From a checkpoint of a small transformer trained on Wikipedia: MLP 1024 squared ReLU.
Each number is 128 + 32 x the weight over its row's rms, rounded and kept within 0 to 255. Layers, rows and columns count from 0. The size above them is the row's rms in percent of the matrix's.

# layer 7 attention value, 256x256, rms 0.0692, rows 43-63, columns 64-127
size [ 72 103  91  93  80  74  89  78 103  69  97  78  92  73  93 101  96  78  87  84 101]
[[135  89  75 108 113 141 154 194 164 124 109 109 123 112 143 147 126 179 147  69 118 132 136 172  69 163 145 167 159 138 162 111 109 168 107 180 127 157 155 177 133 129 154 142 149 178 178 157 149 133 136 128 103  80 108 123 116 153 137 148 143  77  90 140]
 [142  82  81 129 134 213 170  67 137 108 142 148 129 108  93 159 162 112 103  87 108 159 140 131 164  87 165 122 144  96 174 105 155 168  67 112 136 171 175 145 137 176 130 114 171 107 235 103 161 186 124 120 151  57  78 114 107 165 126 152 133 129 120 136]
 [125 125 114 178  98 176  84  49  97 107 139 125 106 110 189  74  76 101 192 175 107 118 124 179 107 132 127 101 150  97 140  96  76 154 134 154 152  76  85 232 152 114 112 122 120 147 174 121  77 152 132 134  97  97 145  70 143 135  85 117 173 161 123 138]
 [ 92  50  35 165 143 101 146  93 101 118 135 142 140 133  96 185 133 126 182  67 139  96  91 110 187 157 107 133 137  93 140 153 104 141 107 109 148  66 207 110  95  52 122 157 142  66 151 177  86 126 139 123  78  79 114 108 109 189 148 123  67 137 175 115]
 [138  62  80  73 140 125 145 161 142 151  82 114 125 119 121 132 128 166 142  89 133 112 109 137  90 159 135 137 185 146 184 137 125 144 133 157  98 151 155 167 103 122 145 171 124 141 144 147 162 155 120 130 120  94  95 169 117 136 115 124 130  85 113 191]
 [ 96  99  66 100 125  67 147 148 143 160 128 162 128 121 141 203 142 175 117 119 133 105 147 119 122 163 123 155 139 188 157 127 134 157  94 145 156 143 175 152 131 130 149 124 135 206 195 193 140 127 131 112 113 115 100 139 106 163 140  55 111 107 110 116]
 [ 67 136  69 139 111 135 129  84 132  89 118 101 126  52  94 231 133 125 126 107 138 143 142 104 127 136 173 127 150 112 137 108 105 100 155 101 151 135 157  56 100  93 181 178 123 135 126 126 102 117 141 165 137 106 127 137 145 146 181 130 133 178 107  87]
 [144  58  67  76 141 183 123 115 145 145 103 119 119 154 141 140 109 160  95  70 126 106 109 139 116 162 130 118 143 142 158 119 108 191 110 173 121 136 131 172 119 124 158 155 128 123 150 150 146 141 123 108 125 119 104 134  95 152 126 143 120 108 122 176]
 [ 97 209 191 108 123  83  95 145 193 126 134 135 101 130 186 112  40 115 189 125 131 100 118 175 114 133 108 130 118 109 109  88 142  63  95 190 136 210 107 172 174 131  96 107  86 191 181  65  54 153 122 107 118 127 146 126 117  66 140 118 130  84 135  80]
 [ 89 201 155 138 109 106 122 134 150 128 161 135 103 111 122  67 161 107 150 150 160 104 135  90 107 110 109  94 118 144  88 137 147  53 155 100 123 102  33 106 156 148  82 116 131 108  93  83 140 124 129 123 134 132 132  85 132  96 127 129 167 148 130 163]
 [ 96 163 200  44 119 114 119 129 135 110  71 127 131 145 111 107  69 155 192 144 152 138 143 125 142 161 136 111 102 164  97 148 140  76 175 155 118 195 124  99  92 165 151 152 102 107  69 164 149  66 147 151 145 164 130 179 123  94 157  93 168  99 131 110]
 [ 88 166 117 157 126 118  78 180 150 125 106  97 102  92  91 108 106 123 137 166 141 104 135 106 102 138  91 134 111 111 116 134  93  72 179 139 135  97  27 114 126 106 106 114  78 129  57 111  75 140 162 123 138 185 185 122 149 117 149 117 123 164 117 100]
 [128 154 136  76 102 167  96  71  65 130 114 112 126 105  98 115 150 130 178 125 171 147 166 126 137 163 119  99 159 197 139  94 211 117  69 139 127 112 121 105 155 133 173  96 126 142 135 154 158  95  99 170 127 118 109 207 133 140  81 170 172 122 157 187]
 [175  85 114  77 105 184 139 144 119 102 139 119 156 165 124 114 127 158 139  98  85 140 130 154 124 154 150 138 144 164 136 111 151 156 116 164 138 188 184 137 151 126 175 127 132 157 212 152 116 172 112 123  93  87 126 128 116 133 130 113 142  55 124 109]
 [131  93  59 119 125 220 113 109 157 172 123 135 127 174 199 155  51 102 133  82 152 105  86 121 160 180 119 144 114 114 155 138 126  72 177 154 139 100 163 147 103 168 123 131 153  77 137 110  23 155 145 144  88 124 142  99 116  92 118 136  95 144 156  96]
 [ 92 163 104 119 138  82 110 113 130 107 121 183 120 136 255  82  61 143 122 105 143  79 119 129 135 115 117 112 139 119  80 162 127  81 142 124 175 118 152 129 100 137 114 110 145 139 159 127 107 158 145 114  77  89 125  65 135  94 187  89 118 180 117  95]
 [117 151 148  77 156 179 162 119 119 104 140 131 133  96 139  97 108 141 165  94 100 126 110 146  66  91 160 131 142 126  68 117 136  42 103 199 139 203  94 122 111 163 102  94 120 132 226  75  88 154 133 134 146  88 121 155 120 135 164 132 127 108 135 141]
 [160 129 145 171 118  77 138 144  89  96 128 154 130  99 173  85 131 138  91 120 123 117  95 120 125  74 130 148 109 112 161 101 109 135 183  86 160  94 125  65 113 102 147 113 129 173 111  61 158  73 127 133 143 114 162 115 153 103 187 141 138 197 123  57]
 [108 142  84  47 147 123  72 112  96 183 109  97 117  95  94 205 185 128 199  95 188 148 148 131  95 154 128 104 159 119  82  76 160 126 124 130 113  91  89  98 154  84 110 144  93  85 129 122  79  98 106 123 157 105 151 132 148 176 111 188  55 173 164 179]
 [125 110 136  87 145 105 130 160 162 154 167 165 123 118 110 171 155 123 179 122 131 140 141 119 122 127 142 112 120 109 143 105 126  74 150 179  93 163  82 182 151 149 128 171 151  41 117 188 109  92 118 135 109 141 133 137 101  83 106 122 103  41 112 170]
 [136 123 146 144 143 224 136 197 166 108 126 127 140 112 117 103 139 125 123 120 128 175 133 151  70 110  98 142 159 115 141 151 143 111 144  82  98 141  99 149 175 125  97 143 152 133  97 148 184 103 125 108 150 129 135  41 117 113 105 113 147  79 120 203]]
# layer 7 attention output (transposed), 256x256, rms 0.0681, rows 43-63, columns 64-127
size [ 82 100  84  91  89  80  89  95 104  79  92  79  95  77  92  99  97  80  93  85 100]
[[152 127 153 122 112  91 111 118 111 178 125 117 150 172 169 187 141 145 105 106 155 143 128 132  93 135 119 134 159 107 162 142 133 116 106 117 172 158 128 144 122  96 120 134 141 145 116 124 159 168 129 131 134 117 124 159 154 169 125 103 117 104 140 137]
 [130 182 129 146 108 123 144 130  82 153  98 144 105 141 113  77 123 141 122 159 128  88 103 120 106 134 137 113  99 123 118 194  94 113 117 100  80  61 123 138 121 137 157 125 111 150  98 168 129 104  81 125 152 194 153 116 129 138  98 130 152 184 152 131]
 [200 111  82  80  66 101 118 134 161 151  98 168  77 173  98 127  94 111 159 115 133  69 115 167  95 105 167  70 135 143  98 133 111 110 176 100 108  98 128  58 148 137 157 105 141 125 122 118 130  70 145  85 118 206 255 119 136 143 178 108  95  71  94  92]
 [156 175 113 155 126 173 148 123  98 153 104 118 120  70 158 162 183 124  35 129 152 145 138 142 104  98 130 145  63 132 145 133 156 164 145 112  91 154 107 135 179 230 128 106 139 169 137 103 193 106  87 185 153 169  98 180 142 113  93 118 112 137 105 149]
 [157 132 134 138 137  92 112 110 133 167 149 105 142 142 162 171 162 146  94 107 148 158 132 154  91 146 139 134 146 112 144 110 125 124 107 140 176 159 125 144 128 116 110 153 138 144 135 117 161 167 120 116 105  86 113 162 148 173 144 110 116  98 136 164]
 [143 121 141 125 148 112  98 119 112 142 115 112 192 132 171 147 133 166 101 100 121 139 156 134  64 100 140 137 124 113 137 133 140 135  98 101 158 139  99 162 107 123 100 134 166 165 125  98 180 156  99 130 113  89  92 160 140 162 147 134 124 118 126 144]
 [165 107 173 129 160 115 110 190 112 127 168 155  91 195 142  97 148 119 105  96 129 131 171 174  85 130 129 122 120  92 126 121 111 141  95  70 124 132 117 187  56 143  73  88 189 145 153 171 173 119  78 107 126 154 115  86 109 134  65 163 119 136 193 120]
 [132 154 157 117 133  85 144 112 121 170 143  82 153 109 140 164 161 132 118 119 161 133 127 155 104 149 171 144 161 135 152 135 148 119 101 145 134 160  85 114 140 130 145 140 104 176 155 143 144 133 132 129 105  99 145 180 131 164 125 113 105 136 144 168]
 [209  58 125 154 125 133 131 125 140 109 142  59  93 166 100 119 124  72 106 156 166 182 154 140 104 255 101 163 167 130 143 115 162 113 170  94 179 101 158 146  77 112 164 113 117  98 116 140 148 136 135 179 138 122 149  95 126 112 144 148 142 170 140 124]
 [136  92 125 135 116 141 137 119 139  98 113 155  65 149  98 101 112  98 189 105 147  72 113 119 205 110 151  99 123 123  71 130 120 113 187 124 131  79 161  79 134 145 151 150 129 108 133 106  81  85 123 158 159 130 167 121  76  98 139 141 156 119 137 115]
 [ 92  97  80 151 180  98  62 157 119  95 158 132 175 125 143 141 137 125  85 104 117 144 186 118  85 130  92 130 165  86 119  55 149 128  82 124 169 154 133 193 117 108  71  93 156 189 180 139 138 168 166 114 119  75   7 150  97 150 179 135 104 161 139 124]
 [123  47 156  76 109 110 109 117 163  96 119 154  85 165 101 139 170  38 179 139 149  98 111 159 182 110 141  88 151 179  83  71  91 128 180  98 162 130 186 118 101 143 151 115 126  91 146 108  78  91  90  81 104 122 177  53  58 124 146 174 151 130 123 153]
 [141  93 110 150 183 132 148 121 156 100 159 124 139 145 103 158  94 134  77 119 111  91  80 115  85 110 113  42 120 131  42 108 136 117 100 160 122 175 117 154 177 165  90 128 123 140 140 141  95 140 125 149 174 106  99 175 145 100 130  95 134 105  98 148]
 [124 123 100 127 129 102 133 155 112 173 136  70 187 126 161 152  82 133  56 122 114 154 139 117  47 146 111 193 130 122 152 130 132 137  42 136 122 169 111 166 153 129 112 131 142 158 128 147 114 156 131 154 122 136  73 159 197 141 157 104 124 114 109 114]
 [153  89 111 149  96 100 133 108 178 115 129  99 115 135  91 124 184  62  93 189 183 139 114 144  88 169 151 105 109 167 104  70 126 164 119 115  75 135 141 134 148 125 170 175  97 121 164 104 133 109 129  84 120 179 203  97  96 145  91 162 172 155 137 166]
 [151  73 147 177  70 118 109 122 144 120 136  86  70 158 159 156 171 128  94  81 181 123 145 100 124 186 152 127 130 109 140 104 136 149 110 118 126 139 111 144 115 155 124 123 139 177 137  86 150  73 133 130 126 143 174 134 114 150 107 134 159 167 147 133]
 [148  72 155 166 106 107 122 147 127 100 140 107 105 181 130 122 171  59  82 130 138 120 123 143 115 179  87 177 168 137 130 116 132 123  87  88 161 145 140 166 126 121 143 179 123 123 115 148 126 156 129 132 104 128  58 132 125 134 124 154 180 193 132 127]
 [ 95 181 130 116  96 160  84 148 108 159 137 191  89 173 164 112 140 156 164 109 105 129 170  95 122 103 128 103 158  83 138 171 128 112 123 113 142 118  79 133  96 123  61 127 141 113  90 164 149 120 148  97 125 132 105 103 134 164 120 109 114 110 166 109]
 [149 133 138 145 127 167 144 122 165 104 118 161 144 146 135 136 151 125  81 111 137  84 148 132 158  99 112 116  65 160 135 112 120 150 183 115 129 165 153 126 136 145 131 124  80 140 151 115 133 124 134 137 134 169 175  86  64 116 124  97 101 150  98 146]
 [161 117 142 147 166 138 152 138 138 133  81  79 116  88 150  98 145 139  95 165 155 177 160 167 138 172  99 166 107 106 173  90 147 104 112 144 144 104 131 161 176  75 156 141 119 156 157  83 139 217 118 197 120 113 117 139 142 165 151 116  98 145 127 133]
 [121 150 113 134 137 115  94  85 136 142  91 167 148  82 117 137 131 219 156 129  77 107 124 116 183  41 133  97 123 101 120 195  80 106 148 118 120 125 143  89 148  95 162 143  91 124 149 139  81 156 157 148 175 177 194 151 102 134 167 145 173  80 132 124]]
# layer 7 attention query, 256x256, rms 0.0737, rows 64-95, columns 64-127
size [112 128  58  98 106  94  95  84 118  75 117  99  79 106 112  87  90  85  86  71  83  85  89  85  76  84  80  88  87  75  85  77]
[[103 126 109 146  67 140 147 153 136  91  79 142 103 105 114 130 148  89 105 139  69 176 115 103 118  90 132 180  93 108 129 172  94 130 110 179 138 142 113 150 146 164 173  79 106 149 112 180 132  97  80  79 165 119 112  98 180  86 160 130  84 124 168  83]
 [118 157  84 182  74 111 175 129 186 107 168 124  70 133  86 105 139 130  93 144  76 191 135  95 147  88 149 190 103  88 119 144 123 168 156 151 149 170 154 154 145 111 153 102 102  86 133  97 150 105 102  69 128 148  76  97 171 103 146 112 117  91 159 103]
 [134 137 165 135 120  98  65 114 131 139 124 129 131  73 108 178 152  30 154 159 127 145 124 111  82 136 171 166 109 152  82 115 183 105 160 123 173  96 120 174 111  74 172 113 108 139 114 137  80 136 110 110 120 109 183  63 164 116 173 125 113  85 232 123]
 [116  96 127 114 207 110  87 101 146 156  96 111 168 136 130 137 110 151 121 124 171  77 142 133 125 175  79  79 154 165 124 119 203  85 150 103 123 143 121 124 103 138 131 166 151 151 110 121 150 142 146 182 118 141 164 168  91 147 117 110 180 143 100 163]
 [117 154 114 199  78 140 178 141 151 105 147 121  73 119 102 123 136 113 107 126  85 193 133  94 155 105 149 184 112  85 119 118 109 169 132 117 159 156 134 136 130 101 157 107 107  72 132  92 107 106 105  72 118 121  92 111 181 109 149 138 113  67 138 117]
 [159 170 154 188  96 162 175 131 151 126 171 142  78 116 119 137 139 114  94 141 109 128  98 142 141  83 132 108  98  65 176 146  97 130 128 145 160 114  98 125 130 128 150 111 122 104 163 117  85 159 120  93 119 126 116  82 155 103 147 187  66 119 163  86]
 [ 96 120 113 158  91 122 181 123 141 151 139 176  63 103 111  91 133 124  93 115  86 187 164 103 134  92 164 145 122 104 109 143 107 189 130 115 187 106 165 155 128 107 135  89  99  81 127 119 111 105 124  75  94 141 103  83 176 120 140 111 105 105 157  94]
 [150 153 150  96 147 173  53 146  97 121 121 137 152  75 145  63 128  89 161 159 143  77 109 131  76 136 133 104 108 146 157 106 154 119 100 142 134 121  36 171  79  95 198 160 168 155  99 118  81  84  83 138  81  75 164 106 150  99 165  91 134  71 106 135]
 [123 152 168  78 124 108 104 109 141 152 109 115 120  64 125 146 108  30 174 154 145 157 106  84  85 110 136 158  82 161 106 114 124 109 143  98 166  96 162 186  90  93 189  92 112 178 150 176 124 109  99 106 136 109 156  80 126 119 141 114  95 150 141  98]
 [115 131 165 109 149 109  96  86 142 156 142 123 112  76 108 139 101  34 140 151 134 162 108  79 109 121 106 126  97 154 111 111 182 104 123 113 140  87 151 181  95 104 168 125 114 157 102 144 126 150 114 135 125 127 208  56 135 120 175 122 117 179 186  87]
 [129 105 135 107 188 121  55 128  99 154  82 108 189 165 124 131  95 148 137 120 184  72 151 149 136 161 100  91 162 164 140 102 174  86 132 101 111 125 121 110 105 148 117 173 157 141 112 131 133 145 134 191 114 132 171 186  73 171 119 122 166 171 112 159]
 [157  90 151  51 152 141  99 130  68 155  98 160 202 147 184 145 137 132 165 105 159  79 118 145 112 153 103  66 144 152 142 126 109  88 118 124 105  53  75 110 160 142  85 165 155 166 113 173 119 148 160 173 136 131 135 149  80 127 111 113 136 181  95 145]
 [ 79 125 142 126 170 128  99 150 141 135  81 142 164 146 126 173 124 134 153 128 176  75 130 145 120 200  98 120 173 135 130 160 148 141 165 104  96 116 107  88  91 138 113 132 134 121 155 143 119 136 134 168 118 133 126 160 103 190 122 120 141 140  91 183]
 [115 150 107 213  93 134 188 120 186 101 155 140  39 125  98 108 146 122  91 140  89 199 137 104 158 100 139 159 101 100 123 166 111 174 131 126 150 162 162 135 135 117 139  95 106  90 126 102 126 111 115  70 119 137 107  98 165 107 134 125 114  99 171  99]
 [117 132 144 101 183 108  74 120  93 120 127  64 171 149 116 145 129 167 130 119 164  90 112 150 108 187  66 102 162 167 136 149 123 114 145 114  74 183  95 105 105 147 105 165 125 147 152 167 136 121 160 189 132 128 135 196 103 155 104  90 162 158  63 161]
 [135 205 175 124 127 100  94 178  99  95 128  91 164 142 136 122 183 148 114  98 127  47  93 184 101 135 143 161 153  94 106  84  84 181  69 148 116 187 110 121 124 136 193 175 132 127 113 125 140 112 106 143 115  95  88 153 158 154 138 161 174 127  93  91]
 [107 146 175 170 154 175 120  92 132 176 103  87 116 106  86 131 133 154 122  93 138 133 118 135 150 125 128 164 148 122 114 114 108  84 114 109  93 147 167 138 167 114 130 160 108 129 174 100 129 123 136 140 149 135 106 100 124 130 119  51  97 158 117 206]
 [162 174 146  49 147 114 167 159 114 172 177 145 165 163  96 134 149 134 107 141  97 145 100 128 123 163 151 108 197 137 117 129 151 129 114 171 137 153  94 148 145 120 117 168 120 146  94 108 141 163 148 123  72  91  99 135 136 107 138 147 162 103 133 126]
 [108 153 127 154 150 123  79 118 135 143 184 130  82 154 101 130 127 142  97  95 112 152 139  83 128 170 144 134 162 108 115 169 107 105 129 141  90 190  72 129 139 144 154 111 133 128 163 117 161 150  76 144 115 118 115 131 115 110 117 138 176 161 145 117]
 [159 130 137  86 119 140 152 104 109 146 115 146 146  65  66 113 165 102 140 103  90 117 119 122 115  79 139 149  78 140 113 151 179 151 192  80  95 113 118 205 143 114 121 152 164 131 144 168 185 102 108 156 130 139  82 179 148 100 144  45 145 145  66 100]
 [ 93 120 101 151  93 137 131 149 166 129 120 126 126 116 120 141 158 142 136 120 133 121 125 162 168 129  59 139  89 164 108  85 158  98 116  96 109 159 148  89 149 158 156 116 129 149 129 121  54 106 138 137 166 108 126 105 118 100 135 102  72 161 110 172]
 [126 233 137 120 157 139  94 122  68 121 119 130 180 135 124  81 131 127 132 131 101 152 133 144  42 114 134 145 107 146  98 125 118 116  74  99 141 107 111 128 127 145 152 121 182 145  83 187 165 110 127 162 134 132 169 109 107 118 149 141  80 128  93  75]
 [104 194 132  90 143 119 125 134 142  89 159 124 175 167  97 123 158 127 164 220 154 141 148 189 134 120  60 104 110 147 144 180  82 114 133  66 191 118 143 146  92  95 110 104  91 113 144 171 108 138 153 120 152  92 135 100 149 155  91 127 108 141 173 113]
 [141  84 166 119  99 125  94 178  55 172  90 177 152 134 172 128 118  70 153 149  97  88 149 112 110 133 125 145 134 108 127 110 140 177 125 155  55 103  21 122 149  76 136 136 150 186 148 177  94 163  81 174 171  91 132 115 149  88 148  97 120 138 155 119]
 [143 131 175  89 151 191 118 153  71 107 117  98 195 113 141 124  84  86 148 163 165 114 112 153  93 181 158 119 110 126 118 111 120  62 112 100 175  83 141 190 134 121  65 160 111 141  97 166 117 134 100 144 105  39  61 129 158  82 121 147 154 145 152 143]
 [126 183 148 108  81 109 113 153 146  96 152 151  92 138 129 135 105 131 100  85 139 115 124 118 145 134 163 179 130 101  92 133 159  59 121 161 144 131 158 154 182 114 158  91  80 129 120  99 156 150 157 105 124 155  97 196 141 132 138 178 201 151 135 112]
 [147  92  46 134 133 130 171  94 125  62  61 148 161 126  83 126 212 133  88 189 126 106 149 123 128  93 133 171 147  97 128 134 121 163 154 134 138 142 139 113 152  85 112 174 152 126  81 124 154 112 178 131 116 130 113 147 134 136 126 146  97 142 209 118]
 [229 108 144  65 138  86 172 147 134 102 122 115 121  93 173 113 126 123 107 112 144  73 107 117 100 128 137 166  80 111 118 113 151 177 127 167 150 159 106 151 167  96 168 143 147 132 167 148 143 132  87 144 142 142  94 162 131 135  85 145 141 127 117 148]
 [173 168 185 115 128 157  89 200 140  71 208 126 165 134  81 119 123 112 183 150 131 119 149 139 100 180 117 158 142 129 100 120 198 129  63 101 142 113 137  85  73 122 148 129 138 124  99 132 137  88 129 135 125 135 180 120 126 110 125 134 162 145 103  92]
 [140  83 161  98 120  74 124 233 151 135 106 138 164 122 142  82 125 100 182 178 154 126 145 117  70 143 120 146  80 150  43 147 150 179 100 106 121 110 145 175 120  99 150 144 144 142 122 187  70 140 156 150 142 138 189 146 161 197  75 144 172  74 167 156]
 [117  93 170 110 121 118 112 151 109  98  93 142 184  93 131 120 108  81 217 133 159 101 139 149 121 119 109 133 129 135 116 136 176 162 131 131 144  36  88  85 135 105  91 106 160 120 129 212 100 148 117 119 121 106 148 123 132 158 140 119 123  69 105 138]
 [141 106 116 141 114 130 139  86  85 153 105  57 159 150 135  74 125 120  69 129  79 165 142 159 111 112 144 102 136 108 153 129 117 105  83 136 150 128 207 181 124 130 131 111  86 177 148 116 140 166 135 162 111  93 157 143 134 102 137 106 102  82 141 133]]
# layer 7 attention key, 256x256, rms 0.0733, rows 64-94, columns 64-127
size [ 74 125  55 125  91 106  64  89 162  84 135  83 114  94 150  91  93  88  88 102  91  92  86  89  84  85  86  87  86  75  83]
[[123 133 134  83 121 118 134 214 113 216  61 144 171 137 115 102 107  97 152 115 128 138 149 135 136  82 156 137 165  86 176 116 148 109 142 121 167 108 101  72 156 144  98 152 134 177 100 130  89 145 108 116 126 112 178 101 106 140 147 216 131 151  66 223]
 [102 130 110 115  92 132 161 149 145 128  75 139 102 103 129 113 125 107  88 137  79 183 126 105 118  80 177 186 115 117 144 137  89 128 123 163 185 131 101 107 139 121 161  84  93 151 132 146 111 121  56  60 138  84 121  99 159 107 120 141  76 111 136 171]
 [147 112 125 126  97 115 151 126 142 157 100 121  76 102 147 117 118 129 108 168 135 153 128 119 142 146 137 118 131 135  36 143  63 168 111 148 163  75 113 124 134 164 169 139 139 124  52 117 163 181  73  85 177 113  96 122 149 171 121 168 159 107 100 105]
 [144 119 157 125 169 126  98 125  94 126 149 129 168 142 146 158 107 173 154 121 171  83 128 181 156 163  80  59 145 160 173 122 152 117  97 113  71 116 140 106 142 148  51 182 135 142  88 100 137 174 167 174 125 178 140 182  75 185 112 135 184 165  83 139]
 [106 135 104 112 106 109 154 160 172 112  85 132  85  94 136  78 140 100  98 133 100 159 133 100 128  78 179 241 118  91 142 127  92 130 116 168 155 115 113 101 144 141 162  94 107 137 149 159 115 137  47  77 175 111 121  98 160 131 127 149  96 132 117 135]
 [ 91 103  92 156  69 114 166 133 176 113 130 136  94 110  90 166 133 100 142 139  86 175 131  83 124  88 171 180 104 133  76 142 110 136 135 177 143 105 118 157 166 125 179 100  91 123 122 139 134  81  93  65 146 116 115 116 183  90 155  84  91 101 166 118]
 [152 132 139 110  83 131 146 165 144 153 113 128 109 148 133 114 117 116 111 120 111 149 136 123 126 101 195 174 125 126 165 132 118 182 121 115 167 104  84  43 122 143 105 128 121 151 105 161  77 116 100 119 174  91 136  92 115 127 105 209 122 139 142 153]
 [143 118  69 116 142 152 151 136 154 152 137 101 103  94 124 121  90  98 151 145 117  75 132 143  71 163 145 141 162 141  82 163 151 108 182 127 124  93 167  80 167 168 111 165 142 142 102 147 185 120 124 148 144 110 137 130 144 101 122 191 239 169 175 156]
 [115 103 124 128  85 127 173 144 153 140 127 149  69 116 125 114 147  66 129 149  78 165 128 119 111 102 192 169  78 118  89 155 106 157 128 129 162 140 141 177 121 108 159  79 114 126 126 172 142 129  68  78 147 116  93  86 159 131 145 127 115 119 166 111]
 [130 140 111 161  97 100 141 111 160 120 126 137  54 109 147 132 175 127 105 154  90 155 125 115  91 129 156 170 102 149 104 162  85 180 151 182 141 118 155 154 160 123 129 120 106 136 107 152 127 102  88  93 182 140  83 122 149 145 129 103  86  68 136 116]
 [118 123 157 156 180 123  90 121 117 105 155 121 162 162 153 156 120 183 145 110 178  66 122 164 136 156  79  55 169 136 140 133 157 145 136  98  89 133 151 125 113 134  74 154 146 107 109 102 125 134 207 199 107 148 163 170  90 176 117 129 189 129  96 126]
 [135 130 164 142 152 153 100  88  99 110 184 135 157 161 127 135  89 154 179 136 169  86 125 148 143 146  91  45 119 125 111 105 157 113 117  94  96 166 148 168  95 141 115 135 174 119 155 132 146 134 218 206 102 144 149 153 116 102 152 115 196 160 138  95]
 [115 105 146 131 147 108  97 140  94 140 129 132 141 168 126 103 120 167 136 101 175  86 118 178 164 130  90  74 157 136 156  81 145  99  99  98 117 101 135  94 153 152 105 164 139 134 114 120 103 160 198 180 121 150 160 144  91 170 110 144 155 175  93 145]
 [131 136 104  98  87 116 140 168 144 113  93 128 132  66 119 129 139  95 103 135  85 160 122 109 126 103 181 225 134 147 140 140  99 113 135 165 163 151 126 119 142 114 169 108 103 129 127 149 121 130  45  55 158 110 108 113 142 150 129 104 100 100 127 128]
 [156 118 162 122 154 126 104 127 123 141 142 178 167 157 153 106 124 158 144 105 183  85 144 156 159 142  77  60 166 133 184  87 150 128 122 107  98  95 136  85 150 136  83 170 137 143 120  89 125 150 169 180 119 172 164 141  67 161 119 160 138 179  93 135]
 [ 71 122  82 147 117 111 161 211 150 114 127 129 140 110 110  89 173 158 119  92 125 208 107 154  84 106 148 132 170 107 111 164 130 114 145 146 172 123 126 155 229 101 134 124  99 117 169  93  91 216 138 119  54 117 177 149 151 104 121 106 148 100 149 203]
 [110 169 143 153 118 130 165 177 133 107 127 126 155 150 126 123 133 126 106 140 115  77  40 165 150 118 165 142 149 118 157 131  73 104 132  76 137 144 149 130 137 112 110 106 101  99 111 153 125 127 117 115  73 114 113 118 137 139 106 151 110 131 146 117]
 [ 95 123 118 181 126 104 117 216 123 137 176 138  97 147 176  81 212 146  94 166 138 175 171 103 150 113 109 131  98  79  55 108  58 153 151 144  99 150 118 147 158 190 125 124 165 112 123 153 104 233 129 111 127 169 119 157 149 130 161 145 213 119 133 125]
 [ 97 106 132 105 127 119 141 177 130 157 123 162 142 123 141 177 180 142 139 124 180 137 142 122  77 146 117  81 141 114 107 108  78 142 161  77 145  66 142 130 115  74 123  98 126 128 131 111 118 143 178 110 113 135 213 137 116 105 111  81 126 149 118  28]
 [181 128 123  89 129 143 148 155 132 147 162 132 154 102 184 115  19  82 132 147 135 102  94 211  58 113  65 134  89 129 134 124  71  87  94 132 137 128 117 110 134 142 110 147 147 199  80 173 139  96 141 139 173 149 107 118 149 104  97 135 158 156 153  69]
 [156 177  86  88 189 194 117 125 128 178 162 115 178 132 139 134  57 117 188 154 108 143 127  96 177 118  92 143 122 120 171 109  53  82 107 110 147 124 180 142  79 122  85 160 141 168 151 149 185 103  57 142 166 153 117 110  97  80 139 162  75 110 119 125]
 [119 110 124 114 139 109 120 183  48  87  93 108 147 126  98 123 148 100 204 137 136 131 117 135  93 176 136 123 167 147 118 155 162 146 125 124 109 127 138 167  98 159 169 128 163 138  89  79 172  61  78 120 126 118 111 139 126 126 109 150 188 154 195 170]
 [194 122 161  95  82 138 109 124 105  87 124 153  94 105 156 126  67 105 135  87 159  97  91 136 196 144  99  83 137 147  75 111 191 208 165 152 141 139  97 170 106 139 134 133 152 154 116 109  81 154 149 105  99 165 114 138 122 134 130 100 156  91 172 110]
 [159  91 130  90 142 199 101 147 130 158  64  89 114 158  63 142 141  74 168 147 157 163 123 113  92 100 161 137 147 117 159  92 114  56  79 121 158  99 159 160 132 144 102 137 150  88 103 124 167 110 171 137 167 149 133 117 135 111 154 171 129 136 123  94]
 [159 122 146 144 126 162  96 111 118  87  84 114 114 109 164  75 192 138 166 127 155 120 146 133 144 142 126  82 146 102  49 170 151 186 133 149 119 140 116 123 183 116  88  81 175  76 138 122 178 181 122 126 186 170  92 149 146 162 170 147 160  92 189 107]
 [126 184 123 143 172 101 140 113 167 198 105 174 138 140 120  80  97 175 164 131 142 144 123 151 113 117 141  81  98 117 134 141 110 161  71 138 132 119  95 105 102 105 124 121 107 172 116 125  98  89 114 143 149 130 116 115 130  92 102  81  85 159 104 143]
 [ 99 187 226 153 124 151 151 201  79 141 120  91 109 109 173 159 129 120 118 148 100  89 106  86 145 106 171  82 134  96 107 117  99 120 167 121 143 132 149 179 124 122 144 140  66  98 118 146  85 170 134 140  94 104 121 109 115 158 139 127 118 128 100 155]
 [102 160 103 108 136 145 164 160 152  82 112 102 155 161 107 110 140 139 126 155 156  99  97 162 102 164 117 119 138 101  54 139 129 101 131 178 120 133  95 117 153 106 148 160 123 146 164 147 200 176 166 136 119 107 125  66 148 117  66  81 105 143 136 114]
 [159 163  95  96 177  44 117 136  92  95 130 105 107  93 146 104 103 118 133 142 172 179 143  95 100 175 106 120 147 138 127 164 164 137 151 124 101  98 172 138  71 172 140 132 193 114 111 110 122 149  97 102 120 166 176 158 135 156 131 105 141 133 131 109]
 [131  86 127  92 132 141  80 126 107  58 127 114 121 158 165 141 127 149 164 106 159 140 148 174 153 133 139 124 126 114  49 190 169  52 118 190 123 112 129 131 104 131 125 175 192 171 116 135 165 167 105 131 129 130  82  75 165  95 159 157 105 171  84  81]
 [106 142 106 144  87  98  95  60 179 107 102 132  54 138 166 114 112 124  46 129 131  99 147  82  98 136 115 121 108 119 100  94 195 104 149 154 110 135 153 154  80 198 163 153 154 190 125  88 119 127 173 149 175 142 130 162 162 113 122 170 151  89 132  93]]